Weights of a small GPT-style language model, trained from scratch on English Wikipedia: width 160, RMSNorm before each block.
Each number is 200 + 30 x the weight over its row's rms, rounded and kept within 0 to 999. Layers, rows and columns count from 0. The size before them is the row's rms in percent of the matrix's.

# o: layer 2 attention output (transposed), 160x160, rms 0.0877, rows 18-31,49-63,81-94,113-126,145-158, columns 80-159
# v: layer 2 attention value, 32x160, rms 0.0903, rows 18-31, columns 80-159
o49,090,243,185,248,212,235,190,182,199,166,206,209,201,168,183,222,229,201,241,177,198,226,123,142,218,262,197,217,210,200,215,188,164,229,218,240,200,226,169,209,172,159,202,201,191,228,202,227,218,217,210,220,151,191,183,210,315,217,250,228,183,152,231,144,155,160,210,180,201,269,189,273,202,216,167,187,204,154,256,220,187
o81,103,220,201,222,278,201,165,172,143,199,228,166,252,186,206,172,240,263,189,197,192,218,184,164,203,238,194,220,178,216,231,210,149,241,169,213,207,206,200,208,206,204,173,177,168,197,198,201,171,229,212,193,189,199,242,200,230,202,211,200,210,210,253,178,217,180,278,228,207,246,169,191,180,207,101,203,192,185,213,224,193
o113,116,212,212,215,265,178,178,165,172,205,196,190,245,172,195,156,229,232,192,189,210,215,190,181,192,208,191,217,166,222,219,200,141,212,166,228,204,193,208,204,254,207,159,204,168,199,210,235,179,246,190,202,192,194,227,210,238,208,206,201,220,218,263,176,201,174,290,225,219,224,156,164,189,185,109,210,182,164,202,208,215
o145,088,196,199,226,215,205,213,231,205,210,200,156,179,199,165,218,244,173,167,223,198,217,119,177,158,236,216,212,191,230,223,260,158,225,213,194,194,226,217,191,157,243,194,173,203,161,205,203,227,181,211,210,185,232,241,225,260,204,222,217,178,206,274,217,253,204,215,147,217,180,166,211,174,277,164,131,194,190,238,215,218
v18,109,192,170,204,138,187,205,218,181,223,172,229,185,189,208,228,253,196,223,249,238,239,248,222,243,224,198,182,174,223,224,211,261,218,199,230,218,171,190,182,177,143,211,170,154,197,241,194,192,238,211,180,238,234,193,279,194,204,194,178,203,205,167,200,195,182,151,178,192,221,188,207,190,173,190,139,181,227,203,203,263
o18,106,194,204,237,183,185,201,240,218,185,211,219,217,164,175,167,166,190,172,228,207,196,176,169,158,244,258,226,224,212,227,106,200,204,188,198,171,217,166,240,150,185,206,195,201,113,231,187,243,177,180,173,159,201,175,212,173,258,130,196,181,280,210,205,194,211,231,215,187,210,197,150,149,197,223,178,174,237,200,237,248
o50,092,192,199,222,241,178,140,164,178,202,186,188,250,214,213,220,258,259,203,183,218,210,242,198,196,255,190,208,172,194,216,164,198,233,172,211,179,214,193,268,219,153,226,190,183,189,250,218,198,200,274,157,215,194,225,211,243,202,199,211,224,228,246,149,170,151,200,194,228,192,192,233,236,198,150,232,230,175,159,205,232
o82,116,149,176,185,213,165,169,179,180,223,200,205,274,208,217,194,211,244,191,231,229,224,248,209,170,227,174,210,173,222,204,221,192,186,160,210,172,176,171,246,173,204,209,199,206,178,243,220,204,212,277,182,186,202,199,221,154,183,231,190,247,261,263,178,219,193,199,213,205,162,175,138,231,162,201,213,198,174,164,184,239
o114,129,143,196,185,228,154,144,171,152,218,217,198,257,212,190,187,208,256,200,211,214,192,241,225,180,218,172,191,190,198,176,242,200,181,159,215,173,189,170,226,214,209,220,220,185,178,226,226,182,224,280,181,183,194,202,217,159,198,212,183,258,263,262,190,223,190,205,227,202,143,178,138,246,164,202,219,208,195,157,184,227
o146,069,196,191,189,209,222,174,230,165,249,237,208,220,211,196,181,142,237,212,183,202,201,251,146,179,222,190,195,178,197,220,139,239,212,147,231,162,163,158,221,133,163,187,169,198,197,245,221,198,208,202,200,190,200,161,214,151,227,237,146,243,263,182,175,232,192,170,240,230,231,189,178,208,209,244,185,197,186,226,191,222
v19,091,224,232,213,189,219,187,197,149,198,232,214,236,152,182,232,236,179,194,267,232,191,173,212,172,249,247,247,218,203,239,186,199,234,209,201,189,239,199,188,207,178,188,211,233,212,158,214,233,193,250,170,189,228,170,229,160,119,183,181,153,187,198,219,207,211,198,198,179,247,181,163,180,218,180,186,185,161,175,200,184
o19,092,201,208,183,191,220,209,190,201,255,180,237,212,202,215,276,203,185,207,180,202,199,135,221,169,218,253,181,198,181,221,160,218,234,219,251,236,220,200,197,85,248,242,159,231,159,210,162,188,172,168,176,196,151,211,168,238,191,238,226,161,202,266,172,209,209,240,191,215,188,167,190,182,213,265,190,256,193,197,195,228
o51,093,173,182,217,200,151,256,232,199,186,218,252,187,143,195,199,182,205,221,234,157,221,221,215,170,198,172,211,202,203,139,320,187,165,218,191,245,264,220,213,118,196,192,197,210,200,193,201,189,187,201,191,170,190,160,180,239,145,238,192,194,218,132,172,149,247,182,211,166,193,183,172,237,210,230,182,174,189,260,216,205
o83,098,190,206,163,194,150,198,221,218,186,231,233,214,161,207,183,183,161,176,189,169,177,169,219,177,203,202,196,230,178,194,266,192,176,225,143,203,202,182,188,89,197,180,210,201,221,159,218,175,195,203,230,198,218,171,210,278,127,218,151,227,255,217,199,146,221,212,223,147,156,184,164,222,164,254,170,166,198,241,222,207
o115,109,185,181,199,178,170,207,235,237,177,227,225,227,148,200,196,211,195,159,214,179,204,153,218,182,231,189,193,233,171,177,251,193,174,181,148,233,202,170,185,97,165,178,196,196,200,164,199,190,155,225,217,171,208,145,203,245,112,192,180,215,261,217,218,180,217,213,192,153,157,190,170,212,177,230,188,163,191,231,193,224
o147,094,193,166,201,207,203,201,215,207,221,199,238,206,189,199,242,268,179,168,246,170,148,157,211,226,212,234,206,200,144,197,272,225,240,237,189,244,210,201,191,123,235,195,204,208,165,192,196,171,201,214,122,164,173,232,169,255,127,244,204,188,183,223,223,174,248,159,161,182,235,163,171,188,253,305,203,186,202,194,210,213
v20,099,212,196,215,135,184,169,205,228,252,169,233,239,243,231,219,187,218,211,193,178,181,195,226,213,176,198,181,203,135,192,184,165,184,209,222,163,130,168,193,228,178,183,182,214,177,167,219,232,248,237,193,188,191,146,236,178,161,201,207,233,186,252,199,170,188,246,232,221,197,253,136,215,200,177,167,198,168,231,169,175
o20,106,205,211,219,198,193,202,160,186,188,212,189,196,223,234,203,260,202,233,134,171,219,210,210,213,171,167,205,166,181,178,282,220,207,197,164,240,175,198,192,310,235,188,204,219,270,214,177,143,199,214,180,214,211,241,186,204,172,224,191,195,130,216,188,241,180,172,201,210,193,197,252,240,190,185,223,191,199,242,212,171
o52,114,223,256,201,183,219,175,162,212,240,228,199,209,212,217,141,168,216,158,204,176,174,253,237,181,189,205,217,199,200,212,164,226,189,191,214,259,170,269,125,152,219,221,184,200,214,193,195,228,169,211,228,224,185,256,202,212,153,213,188,177,233,198,225,320,249,263,226,169,231,195,162,210,230,183,210,190,243,234,236,230
o84,098,234,209,229,198,255,145,171,209,218,203,195,201,228,243,144,194,252,185,196,181,187,234,197,187,203,165,240,230,157,214,141,202,172,202,203,214,153,247,147,158,214,219,199,232,179,196,215,217,197,228,214,264,233,271,204,238,158,142,209,218,223,209,209,309,233,245,234,152,244,221,226,193,205,174,179,211,221,236,238,220
o116,111,225,192,229,190,266,158,199,227,220,170,190,223,212,244,149,202,228,152,207,186,183,222,175,210,199,189,243,211,163,230,108,200,208,220,198,200,144,254,150,105,186,210,176,241,173,192,199,248,182,230,215,238,206,262,214,249,147,201,214,188,215,206,214,298,243,236,209,164,249,228,236,194,205,152,194,193,207,213,230,226
o148,077,201,219,245,170,213,158,195,262,202,229,167,209,234,253,146,193,223,169,172,205,201,236,186,182,177,161,221,210,140,187,291,205,190,220,169,197,152,220,174,202,257,164,183,207,195,217,181,188,176,196,207,249,212,226,241,201,168,177,214,175,232,168,205,240,229,252,219,195,185,194,186,239,196,127,217,198,253,226,216,194
v21,104,193,206,155,197,208,246,231,208,141,164,197,191,233,275,176,221,186,201,195,242,245,193,168,164,178,232,212,191,166,120,224,188,166,209,197,236,124,193,180,186,202,214,164,151,235,172,234,213,139,200,160,210,222,172,187,209,177,200,187,222,185,175,212,212,195,209,145,237,189,242,193,179,235,211,218,223,208,175,204,238
o21,080,147,182,199,196,199,179,209,245,183,216,201,196,168,231,180,181,206,197,155,201,196,227,209,224,192,197,213,121,182,208,268,259,240,220,163,245,183,181,155,194,192,208,174,215,199,211,202,182,238,212,196,210,191,204,146,214,198,241,204,195,148,232,181,143,236,210,169,218,190,244,202,227,201,206,177,195,251,194,240,176
o53,101,204,202,234,206,223,258,196,187,187,252,219,183,175,205,209,203,227,209,190,209,217,237,163,244,232,202,250,180,215,202,236,187,214,213,226,215,251,221,224,130,172,232,161,208,212,191,202,212,182,188,176,176,176,176,183,218,227,237,223,203,156,179,183,219,182,163,193,190,273,217,174,216,203,124,221,211,197,235,224,197
o85,118,187,211,208,197,218,237,186,169,194,248,187,206,184,203,188,219,251,214,196,216,236,220,195,227,202,211,221,177,197,218,220,188,191,192,258,212,238,242,194,160,157,231,161,222,207,197,190,213,195,206,151,151,189,196,169,220,270,247,247,199,170,184,196,207,217,174,238,187,276,204,163,191,219,155,221,209,196,222,240,219
o117,123,184,198,217,181,211,256,215,163,185,242,195,196,187,186,188,223,252,213,176,219,224,210,184,225,195,188,246,194,189,211,208,191,213,190,238,188,224,223,207,174,157,229,165,206,173,212,211,210,198,212,140,176,190,187,187,225,258,249,208,218,164,160,192,224,212,182,245,198,273,198,153,186,203,127,235,228,193,225,236,219
o149,080,170,200,199,222,221,236,223,205,157,208,207,236,228,218,185,196,214,200,177,231,230,241,167,214,193,209,221,167,172,187,234,182,193,183,199,289,159,180,214,174,184,239,151,216,266,216,171,194,187,189,216,193,159,180,184,206,205,203,190,170,211,174,234,184,180,105,162,216,222,236,178,238,176,194,261,201,211,178,200,231
v22,095,175,191,263,157,247,145,212,260,176,200,241,255,227,250,180,193,185,256,188,179,197,205,203,195,123,217,243,194,154,164,198,204,173,249,243,202,160,236,194,226,230,227,182,226,159,188,190,208,207,165,157,190,158,218,177,197,235,183,186,238,191,202,240,138,250,241,212,200,223,234,204,209,179,164,133,232,214,196,196,201
o22,108,195,198,173,214,207,208,158,188,182,183,173,198,199,219,226,183,187,236,191,213,219,225,210,231,201,172,178,163,219,208,152,229,217,176,222,182,220,181,210,203,200,235,206,183,236,210,217,213,214,173,255,248,189,129,207,177,184,224,248,188,229,181,194,173,145,173,224,223,219,217,239,236,209,237,211,228,160,190,192,172
o54,103,173,198,185,195,228,288,153,166,259,230,211,176,227,199,216,192,217,180,230,193,200,278,223,218,199,200,238,209,196,185,187,220,190,186,221,271,201,287,182,163,239,221,191,221,161,206,220,198,163,149,182,186,188,215,169,205,201,275,199,164,189,178,221,318,249,211,212,195,251,189,175,211,263,244,211,219,232,195,216,232
o86,105,229,225,178,200,216,194,172,226,241,191,190,183,245,205,185,246,232,201,161,188,208,202,199,237,210,213,217,232,155,214,149,233,212,174,213,221,141,233,172,204,187,206,202,215,174,197,219,238,135,171,232,197,203,179,198,257,214,210,208,201,185,212,223,286,223,206,197,213,185,224,192,210,285,225,225,227,221,176,199,216
o118,111,223,208,180,200,236,201,180,226,258,199,201,183,229,209,202,223,241,213,165,233,220,185,175,236,201,207,238,230,148,171,132,230,235,187,203,234,129,226,180,175,182,243,172,197,171,208,214,237,131,166,209,179,206,210,205,237,199,224,188,209,177,208,236,311,215,227,202,194,191,204,193,224,289,219,223,233,204,201,203,212
o150,080,183,205,193,196,189,214,166,169,247,194,200,227,242,215,226,188,193,185,229,197,208,157,227,219,201,221,249,201,145,194,157,226,235,222,241,239,151,237,159,153,233,204,222,239,192,167,204,227,173,201,190,191,190,171,194,285,183,233,165,214,165,185,229,224,238,248,189,220,210,222,153,193,258,268,205,216,209,130,191,191
v23,098,236,182,233,147,191,200,256,171,213,265,236,181,198,114,198,228,237,216,152,221,235,222,168,152,211,173,233,270,271,196,224,184,241,179,168,217,231,192,189,200,219,218,191,193,148,178,236,184,227,178,215,225,168,163,127,181,184,183,232,148,168,198,214,210,171,247,150,153,218,266,179,211,183,202,194,213,159,242,238,245
o23,090,151,180,222,180,118,219,213,171,167,197,192,235,201,189,248,230,182,193,150,164,204,187,211,231,215,247,218,229,180,191,215,222,192,206,195,152,178,196,204,221,221,187,190,224,213,260,202,161,184,218,200,272,231,168,174,227,184,170,195,228,102,225,183,290,182,215,189,240,210,191,170,175,202,176,235,202,221,190,169,215
o55,102,254,195,222,196,238,201,229,235,185,151,197,155,166,204,227,230,173,228,140,229,224,183,161,235,198,241,179,232,184,219,171,212,203,207,185,161,163,173,212,297,183,178,190,194,221,185,167,208,164,169,203,172,206,209,227,238,215,200,227,155,198,211,204,89,159,233,146,211,184,211,199,232,218,192,190,222,189,215,225,167
o87,107,237,250,235,197,192,230,215,226,196,219,203,168,160,201,244,207,214,220,105,216,214,202,170,194,207,204,208,201,233,222,199,202,195,213,173,159,179,215,211,219,176,181,214,178,263,193,174,209,164,161,199,171,210,156,243,273,151,263,216,174,220,204,184,130,142,242,198,215,187,220,181,232,229,210,207,200,194,225,249,173
o119,117,247,241,240,186,194,228,238,233,203,211,209,161,169,211,224,197,208,228,107,217,221,217,170,193,193,212,204,207,247,211,188,197,182,210,186,162,183,219,222,235,170,180,208,188,235,196,178,187,163,158,213,174,220,184,242,283,155,225,210,174,229,207,170,105,155,248,203,197,166,214,180,243,219,228,174,203,199,209,247,178
o151,080,226,195,212,165,194,182,224,214,191,236,180,173,166,203,237,213,209,239,138,188,208,164,169,195,200,227,206,241,264,216,219,199,198,171,169,175,172,205,154,199,247,175,214,201,227,215,176,163,196,195,205,202,222,142,156,216,200,175,189,157,175,203,203,206,195,245,210,194,218,240,180,191,224,238,152,150,214,217,278,194
v24,100,196,168,209,246,217,196,224,283,173,185,134,214,175,197,170,170,183,174,209,212,164,193,194,198,212,173,185,162,183,225,238,157,210,196,194,194,214,205,235,164,198,181,229,252,179,257,179,247,213,214,241,214,187,187,199,176,168,206,216,202,237,232,152,206,237,166,205,190,226,213,212,214,251,217,192,230,214,163,214,221
o24,092,182,200,173,233,250,209,233,207,189,198,184,253,211,202,242,219,185,183,195,183,220,237,172,218,200,215,195,201,155,231,194,235,182,168,214,148,153,167,232,189,172,239,213,223,257,240,174,205,212,219,222,260,184,143,116,186,179,212,232,225,183,202,129,185,177,201,214,228,227,207,189,196,221,291,207,209,204,175,184,219
o56,117,228,183,221,203,224,193,233,174,158,173,217,189,192,194,186,216,188,213,184,217,219,115,179,196,182,219,175,205,203,215,238,228,218,194,215,224,212,157,226,196,165,187,193,211,210,197,175,206,231,197,174,191,200,213,222,263,244,173,226,188,172,191,186,70,168,193,167,215,223,192,268,162,188,177,170,196,188,228,238,167
o88,088,206,235,191,268,255,180,215,199,212,186,194,187,195,213,193,232,188,155,207,177,224,201,255,155,173,257,164,230,174,229,234,184,168,153,240,242,212,199,233,196,194,213,206,189,235,151,192,218,236,196,205,159,212,214,190,219,227,243,193,122,193,199,199,159,196,239,199,197,203,171,153,215,246,202,168,185,175,199,233,188
o120,110,191,251,182,261,226,168,198,193,209,206,192,187,206,216,191,215,168,175,208,180,204,203,251,158,182,229,166,227,192,215,236,182,152,155,239,259,204,193,214,240,232,170,217,179,246,137,203,183,236,180,213,146,203,237,195,190,228,217,181,154,193,199,201,180,202,276,220,187,193,155,141,218,240,228,177,174,179,214,215,189
o152,084,196,184,143,264,223,198,217,217,195,187,203,223,190,204,210,225,175,209,179,165,200,224,178,229,200,228,141,191,173,224,230,177,195,156,204,218,197,154,227,81,187,169,196,217,207,208,205,195,219,215,228,225,206,168,197,179,191,253,265,184,149,162,134,152,187,200,194,215,234,203,150,177,223,267,227,187,186,174,228,215
v25,093,236,148,267,219,194,228,269,166,198,189,159,218,207,154,167,213,167,177,176,249,192,205,164,224,199,229,174,210,240,218,202,178,213,232,213,161,163,230,206,198,194,138,255,198,207,183,207,231,159,153,199,187,174,198,164,209,204,165,205,247,198,171,177,195,218,180,157,170,174,236,160,241,186,209,234,192,183,192,253,259
o25,080,230,192,188,173,217,188,209,205,237,263,199,251,219,202,232,202,173,189,202,165,235,133,170,169,265,213,185,195,207,220,199,142,225,223,216,190,199,152,228,42,152,170,211,218,188,250,198,212,193,188,209,171,195,212,170,188,216,165,207,177,246,218,182,234,215,191,205,225,203,200,212,171,181,263,204,186,195,189,148,183
o57,098,249,196,221,261,192,266,209,204,175,167,215,189,197,221,187,197,227,200,211,177,236,224,184,173,176,238,234,172,213,195,239,210,224,197,221,225,236,190,191,247,232,146,192,195,186,209,192,190,263,168,189,182,222,263,212,192,227,154,238,155,180,195,214,231,194,228,175,212,207,230,191,175,207,238,201,198,206,208,224,186
o89,093,199,243,191,257,189,261,213,219,203,182,215,180,162,204,212,189,224,164,210,136,225,280,197,180,217,242,200,223,192,185,246,173,178,211,225,189,231,199,219,181,199,184,183,211,199,165,211,223,186,195,231,163,206,205,194,221,210,307,217,169,202,170,233,271,241,238,192,233,199,194,97,239,232,227,234,204,204,213,206,182
o121,120,205,262,189,247,190,250,200,211,221,170,222,182,161,207,209,177,233,168,198,174,223,277,205,183,216,221,191,212,170,178,230,163,171,183,224,219,227,189,197,218,204,189,181,199,201,162,209,204,197,181,230,143,201,214,198,193,200,275,207,187,199,169,241,283,216,256,218,224,191,214,80,242,237,259,204,218,192,222,199,178
o153,071,198,221,192,230,213,201,188,221,168,188,214,181,210,228,184,177,216,176,216,197,203,176,232,167,193,182,152,179,179,191,177,170,250,209,216,199,216,156,187,42,190,180,185,203,167,220,186,215,209,172,200,208,197,219,195,209,179,259,246,195,138,217,190,219,230,205,164,231,168,186,193,157,167,232,237,205,161,204,246,204
v26,092,176,158,189,161,138,192,165,234,157,164,210,244,134,212,243,219,199,190,182,214,161,216,227,188,250,173,226,210,157,227,206,176,179,199,189,232,229,217,241,204,183,166,156,233,192,203,183,222,219,136,171,170,227,205,153,162,194,223,176,229,186,222,203,191,206,227,160,228,214,192,219,211,244,207,260,264,239,161,180,213
o26,126,152,226,203,196,193,207,181,140,177,200,169,213,164,209,211,197,232,201,160,244,188,248,221,201,187,208,235,216,193,210,183,273,203,201,164,196,154,215,163,395,161,207,227,185,232,192,193,181,165,195,176,171,187,197,157,194,173,240,211,219,189,184,159,234,201,180,189,187,197,204,159,221,152,186,228,205,187,205,217,217
o58,107,178,212,183,159,264,153,180,171,198,251,192,177,232,178,173,202,154,198,208,191,189,115,212,199,210,189,145,202,241,252,189,208,187,209,197,192,199,162,233,181,198,231,154,199,264,175,186,242,184,181,199,186,184,169,210,231,236,163,186,179,201,197,186,104,197,195,213,189,258,181,212,175,192,141,176,224,217,245,226,212
o90,082,186,195,173,175,256,194,217,187,180,262,207,174,208,198,159,180,195,170,210,180,179,132,256,176,214,225,231,227,213,224,199,194,196,225,173,244,222,215,198,249,168,213,173,238,227,209,227,229,191,138,185,180,205,213,174,201,229,158,196,136,226,224,176,199,208,195,216,177,273,198,278,162,201,170,236,228,198,224,192,218
o122,106,183,166,200,168,239,226,209,213,179,246,215,204,233,201,146,226,187,176,225,165,199,152,192,185,218,204,228,197,210,208,173,192,197,229,196,250,246,213,221,192,178,165,149,239,217,213,194,221,195,146,175,197,172,239,197,198,224,204,210,145,230,190,183,164,220,201,192,191,299,211,275,174,215,131,218,210,221,237,219,227
o154,075,168,197,179,186,212,161,159,211,149,195,197,235,193,176,215,222,186,222,134,176,191,191,195,179,195,204,202,225,204,195,181,239,204,200,148,233,199,213,233,306,179,210,208,197,285,212,202,209,193,161,198,184,191,169,178,199,182,189,231,196,226,198,179,191,178,220,211,210,243,183,155,220,180,164,249,233,195,220,202,204
v27,118,245,183,175,231,196,262,205,190,168,233,232,238,199,199,221,157,208,194,228,208,213,224,206,242,158,183,186,191,207,209,214,202,195,127,163,193,205,218,195,235,171,169,156,203,209,170,172,184,213,192,168,208,156,209,153,186,230,155,184,199,170,231,218,174,233,244,178,229,192,190,234,165,253,217,160,200,245,212,192,160
o27,088,217,219,179,197,233,177,197,139,277,187,192,200,175,182,243,141,228,197,218,185,173,243,213,191,193,196,199,224,199,215,186,123,184,192,218,166,223,243,156,83,242,193,184,198,165,178,213,192,181,195,208,218,244,190,203,223,180,213,201,173,272,227,214,169,212,237,194,181,193,191,197,141,262,191,163,195,180,217,192,185
o59,096,177,182,221,156,232,274,187,190,202,252,195,168,193,181,250,205,196,189,213,190,223,269,217,219,207,154,225,221,190,175,200,185,173,204,199,176,225,204,233,110,233,225,166,191,181,166,229,225,150,182,184,149,202,151,197,212,234,268,190,218,199,180,200,225,190,158,234,164,203,195,115,223,228,245,195,216,194,198,200,199
o91,112,185,147,242,141,247,266,200,199,219,196,217,194,181,188,240,246,200,193,179,187,225,242,166,244,213,170,201,200,161,186,196,191,218,187,183,197,218,196,220,166,222,213,179,211,188,232,202,202,153,128,165,188,228,193,190,261,216,220,237,210,178,260,188,172,158,176,216,203,167,223,186,207,235,219,200,205,183,159,176,172
o123,143,190,133,258,143,248,275,196,209,202,196,220,199,188,186,269,234,210,209,171,220,240,226,144,245,221,173,219,184,179,200,187,187,238,190,190,196,209,200,210,159,191,240,191,191,176,241,213,218,154,149,162,197,215,224,188,248,226,223,218,216,192,242,204,192,153,169,208,227,185,221,199,215,222,199,197,222,184,178,158,180
o155,076,176,212,221,220,263,190,245,158,180,189,228,177,223,196,220,180,180,184,186,222,209,269,219,192,154,185,214,148,147,222,208,202,220,168,182,163,217,212,221,204,201,201,180,206,209,219,186,234,146,196,182,212,207,200,202,213,183,182,160,219,232,241,224,151,194,159,169,217,175,217,196,160,247,146,198,196,215,171,217,157
v28,102,187,209,143,226,247,203,217,189,185,212,234,195,240,226,218,182,151,192,187,205,165,233,220,215,180,210,211,173,203,255,203,242,160,196,257,242,208,192,217,174,185,230,164,196,165,196,183,139,230,201,185,141,248,161,204,205,209,230,176,174,195,158,185,218,209,222,212,168,183,234,225,201,161,208,201,197,249,175,189,181
o28,085,174,198,203,123,170,224,251,264,198,201,241,226,144,182,178,223,216,204,202,177,192,123,189,193,226,238,225,185,208,196,167,203,211,191,197,169,168,173,233,257,179,206,207,221,208,214,172,167,204,209,189,208,174,148,163,212,211,165,216,176,161,221,215,261,193,237,208,232,191,220,127,232,183,230,167,193,212,249,187,208
o60,126,205,188,211,202,192,235,198,203,242,152,195,181,236,213,206,253,199,217,188,187,226,256,190,220,225,217,148,211,178,212,184,211,233,195,223,229,207,220,197,283,209,189,186,212,187,240,182,187,200,161,160,232,202,277,182,202,220,199,221,144,217,242,186,121,168,213,179,258,184,182,201,216,232,168,208,231,219,161,187,186
o92,091,232,182,163,159,153,229,259,194,267,172,237,180,215,195,152,194,235,211,179,234,205,222,219,226,145,232,204,184,164,134,254,225,206,161,193,188,201,179,248,205,206,199,188,215,168,253,203,192,181,164,187,214,214,144,204,166,251,207,199,164,234,174,184,184,230,212,160,188,186,199,244,200,219,265,187,207,201,233,220,177
o124,113,230,190,165,175,140,209,242,168,259,202,218,157,217,203,167,190,210,240,160,214,199,233,221,205,141,202,191,195,194,134,261,237,189,198,204,173,184,193,229,247,240,185,212,222,195,259,212,169,197,151,188,232,198,170,211,200,237,173,195,208,224,193,171,165,233,205,177,179,177,195,261,217,225,251,185,203,220,229,232,182
o156,085,220,174,167,128,192,215,267,242,211,181,231,223,225,207,199,226,222,192,153,199,196,230,199,249,218,193,212,148,146,203,191,199,234,185,197,219,174,162,211,126,167,216,177,227,231,254,162,167,193,190,161,207,191,156,158,144,220,230,194,187,173,175,149,173,214,218,224,246,188,209,186,181,232,272,216,180,227,210,210,207
v29,105,179,138,160,250,191,197,230,170,205,296,161,170,181,210,220,237,126,211,199,162,242,200,201,232,219,228,217,176,212,236,177,196,158,191,155,181,229,197,194,222,167,170,157,189,212,165,200,193,201,207,161,205,194,229,231,173,160,212,257,258,182,225,243,210,218,214,230,245,183,161,226,187,210,201,155,186,176,283,184,178
o29,085,184,179,168,197,208,176,186,196,193,174,201,198,152,165,187,100,251,183,197,207,203,226,217,190,167,213,142,224,197,208,158,182,201,178,221,255,212,195,212,341,216,208,179,218,253,133,214,180,194,128,236,219,204,159,222,230,200,232,193,179,229,169,220,182,208,222,180,171,217,226,145,203,179,178,203,154,184,214,225,202
o61,107,157,219,222,178,235,185,170,192,205,239,173,182,251,196,236,215,167,182,237,185,197,267,226,197,188,173,192,201,205,206,169,238,196,196,238,234,194,199,194,144,215,225,180,195,231,197,196,228,187,272,185,223,185,242,195,184,194,201,181,216,207,236,209,296,214,182,206,169,223,189,103,235,206,228,200,202,230,203,199,218
o93,104,198,128,244,184,239,125,228,167,144,167,217,206,167,159,181,168,164,229,227,188,177,184,167,206,221,178,205,207,171,159,193,178,231,195,204,194,260,165,194,201,165,242,196,196,247,204,174,223,259,264,225,207,196,209,207,281,200,157,192,238,190,228,205,193,159,148,181,167,239,202,227,191,173,163,168,180,197,232,180,176
o125,125,211,114,255,191,241,156,225,193,147,167,218,206,181,164,219,198,191,224,226,193,198,168,141,198,236,180,220,204,166,169,208,180,239,204,195,184,255,143,209,165,161,241,187,193,231,212,197,225,247,263,204,199,201,211,195,290,200,168,196,237,194,213,204,204,153,130,163,192,260,192,242,191,185,163,173,185,200,230,179,189
o157,068,174,165,230,214,213,178,218,157,207,225,200,222,193,193,217,200,138,187,216,219,200,259,208,233,187,204,189,165,233,206,193,188,188,230,223,174,214,168,208,343,201,225,160,218,269,215,205,219,180,229,181,226,214,198,218,236,201,136,220,211,232,243,200,233,160,162,175,207,215,156,219,201,219,201,187,202,179,224,114,212
v30,115,227,216,176,212,250,194,210,212,242,203,229,242,227,188,177,201,213,246,215,147,166,170,178,185,199,196,200,227,203,130,169,179,255,203,204,233,216,206,200,204,243,249,157,191,252,195,193,175,144,211,210,193,129,210,205,193,228,194,230,159,258,179,230,199,137,154,158,177,197,207,171,238,159,179,215,150,182,212,209,195
o30,084,231,223,238,208,230,189,216,178,237,226,236,189,187,203,179,234,200,193,211,186,220,169,195,177,208,202,171,231,196,215,226,170,201,209,214,236,219,237,232,277,214,200,220,168,152,205,165,182,214,173,176,145,184,239,216,209,197,154,186,169,226,245,247,210,225,242,174,189,168,150,199,202,235,115,145,211,242,217,175,202
o62,097,201,225,160,201,172,149,222,215,198,183,211,204,164,172,192,164,206,181,183,182,172,148,224,214,184,211,207,224,225,212,177,161,229,206,142,177,166,228,183,170,177,214,201,199,192,137,199,190,158,173,250,177,212,132,171,197,161,233,154,202,216,158,187,209,208,192,232,175,188,204,190,173,203,188,201,172,192,248,184,192
o94,112,210,242,218,196,173,194,229,213,221,170,203,191,218,169,210,171,187,197,202,200,175,201,190,212,210,239,152,225,220,212,182,189,286,221,174,206,194,235,197,271,207,267,223,216,188,185,159,196,192,188,197,215,188,197,179,142,203,162,167,167,192,193,211,139,221,133,155,214,215,209,187,179,214,186,253,221,218,217,191,187
o126,137,213,217,219,195,184,203,217,212,196,158,201,193,213,179,214,183,184,199,209,192,184,172,180,210,220,245,188,214,221,224,175,176,292,210,173,204,209,239,170,239,182,252,216,217,157,185,121,204,198,198,187,210,208,207,160,154,180,185,189,185,186,170,205,143,222,134,161,225,234,225,164,171,203,162,230,224,229,219,199,186
o158,073,201,250,223,229,198,157,198,208,247,185,211,202,185,168,145,189,194,201,195,184,174,150,163,203,179,231,202,216,212,208,224,146,233,237,174,216,156,250,198,282,286,200,167,224,201,187,166,174,170,136,201,160,185,187,213,206,151,184,160,153,263,158,216,132,218,184,225,174,221,224,120,211,211,141,229,154,224,195,214,225
v31,093,217,163,210,209,223,199,190,215,157,193,154,169,208,159,172,242,213,193,156,111,219,184,236,245,164,153,176,174,212,167,210,188,223,166,195,226,213,214,221,163,206,135,204,207,206,246,160,172,206,167,245,201,179,148,175,122,175,242,209,219,219,170,219,256,169,199,212,230,191,149,189,242,207,171,167,188,256,198,207,225
o31,085,210,195,248,149,167,200,205,213,164,179,196,225,241,182,212,237,162,210,172,172,198,180,184,166,181,182,240,203,191,143,218,209,194,211,161,202,171,203,255,283,188,210,245,239,159,197,211,213,222,216,167,186,198,188,189,246,189,196,183,222,195,134,179,240,205,192,217,203,194,215,195,233,184,153,177,198,226,244,190,212
o63,120,241,203,199,166,255,154,196,137,163,218,145,206,220,191,191,229,192,217,174,245,192,90,201,202,176,193,196,175,177,225,171,228,228,185,207,175,180,147,214,231,184,208,179,193,213,198,197,215,231,223,167,163,203,198,248,199,267,166,226,232,154,236,199,203,150,189,190,205,226,192,184,170,167,167,204,224,194,196,243,168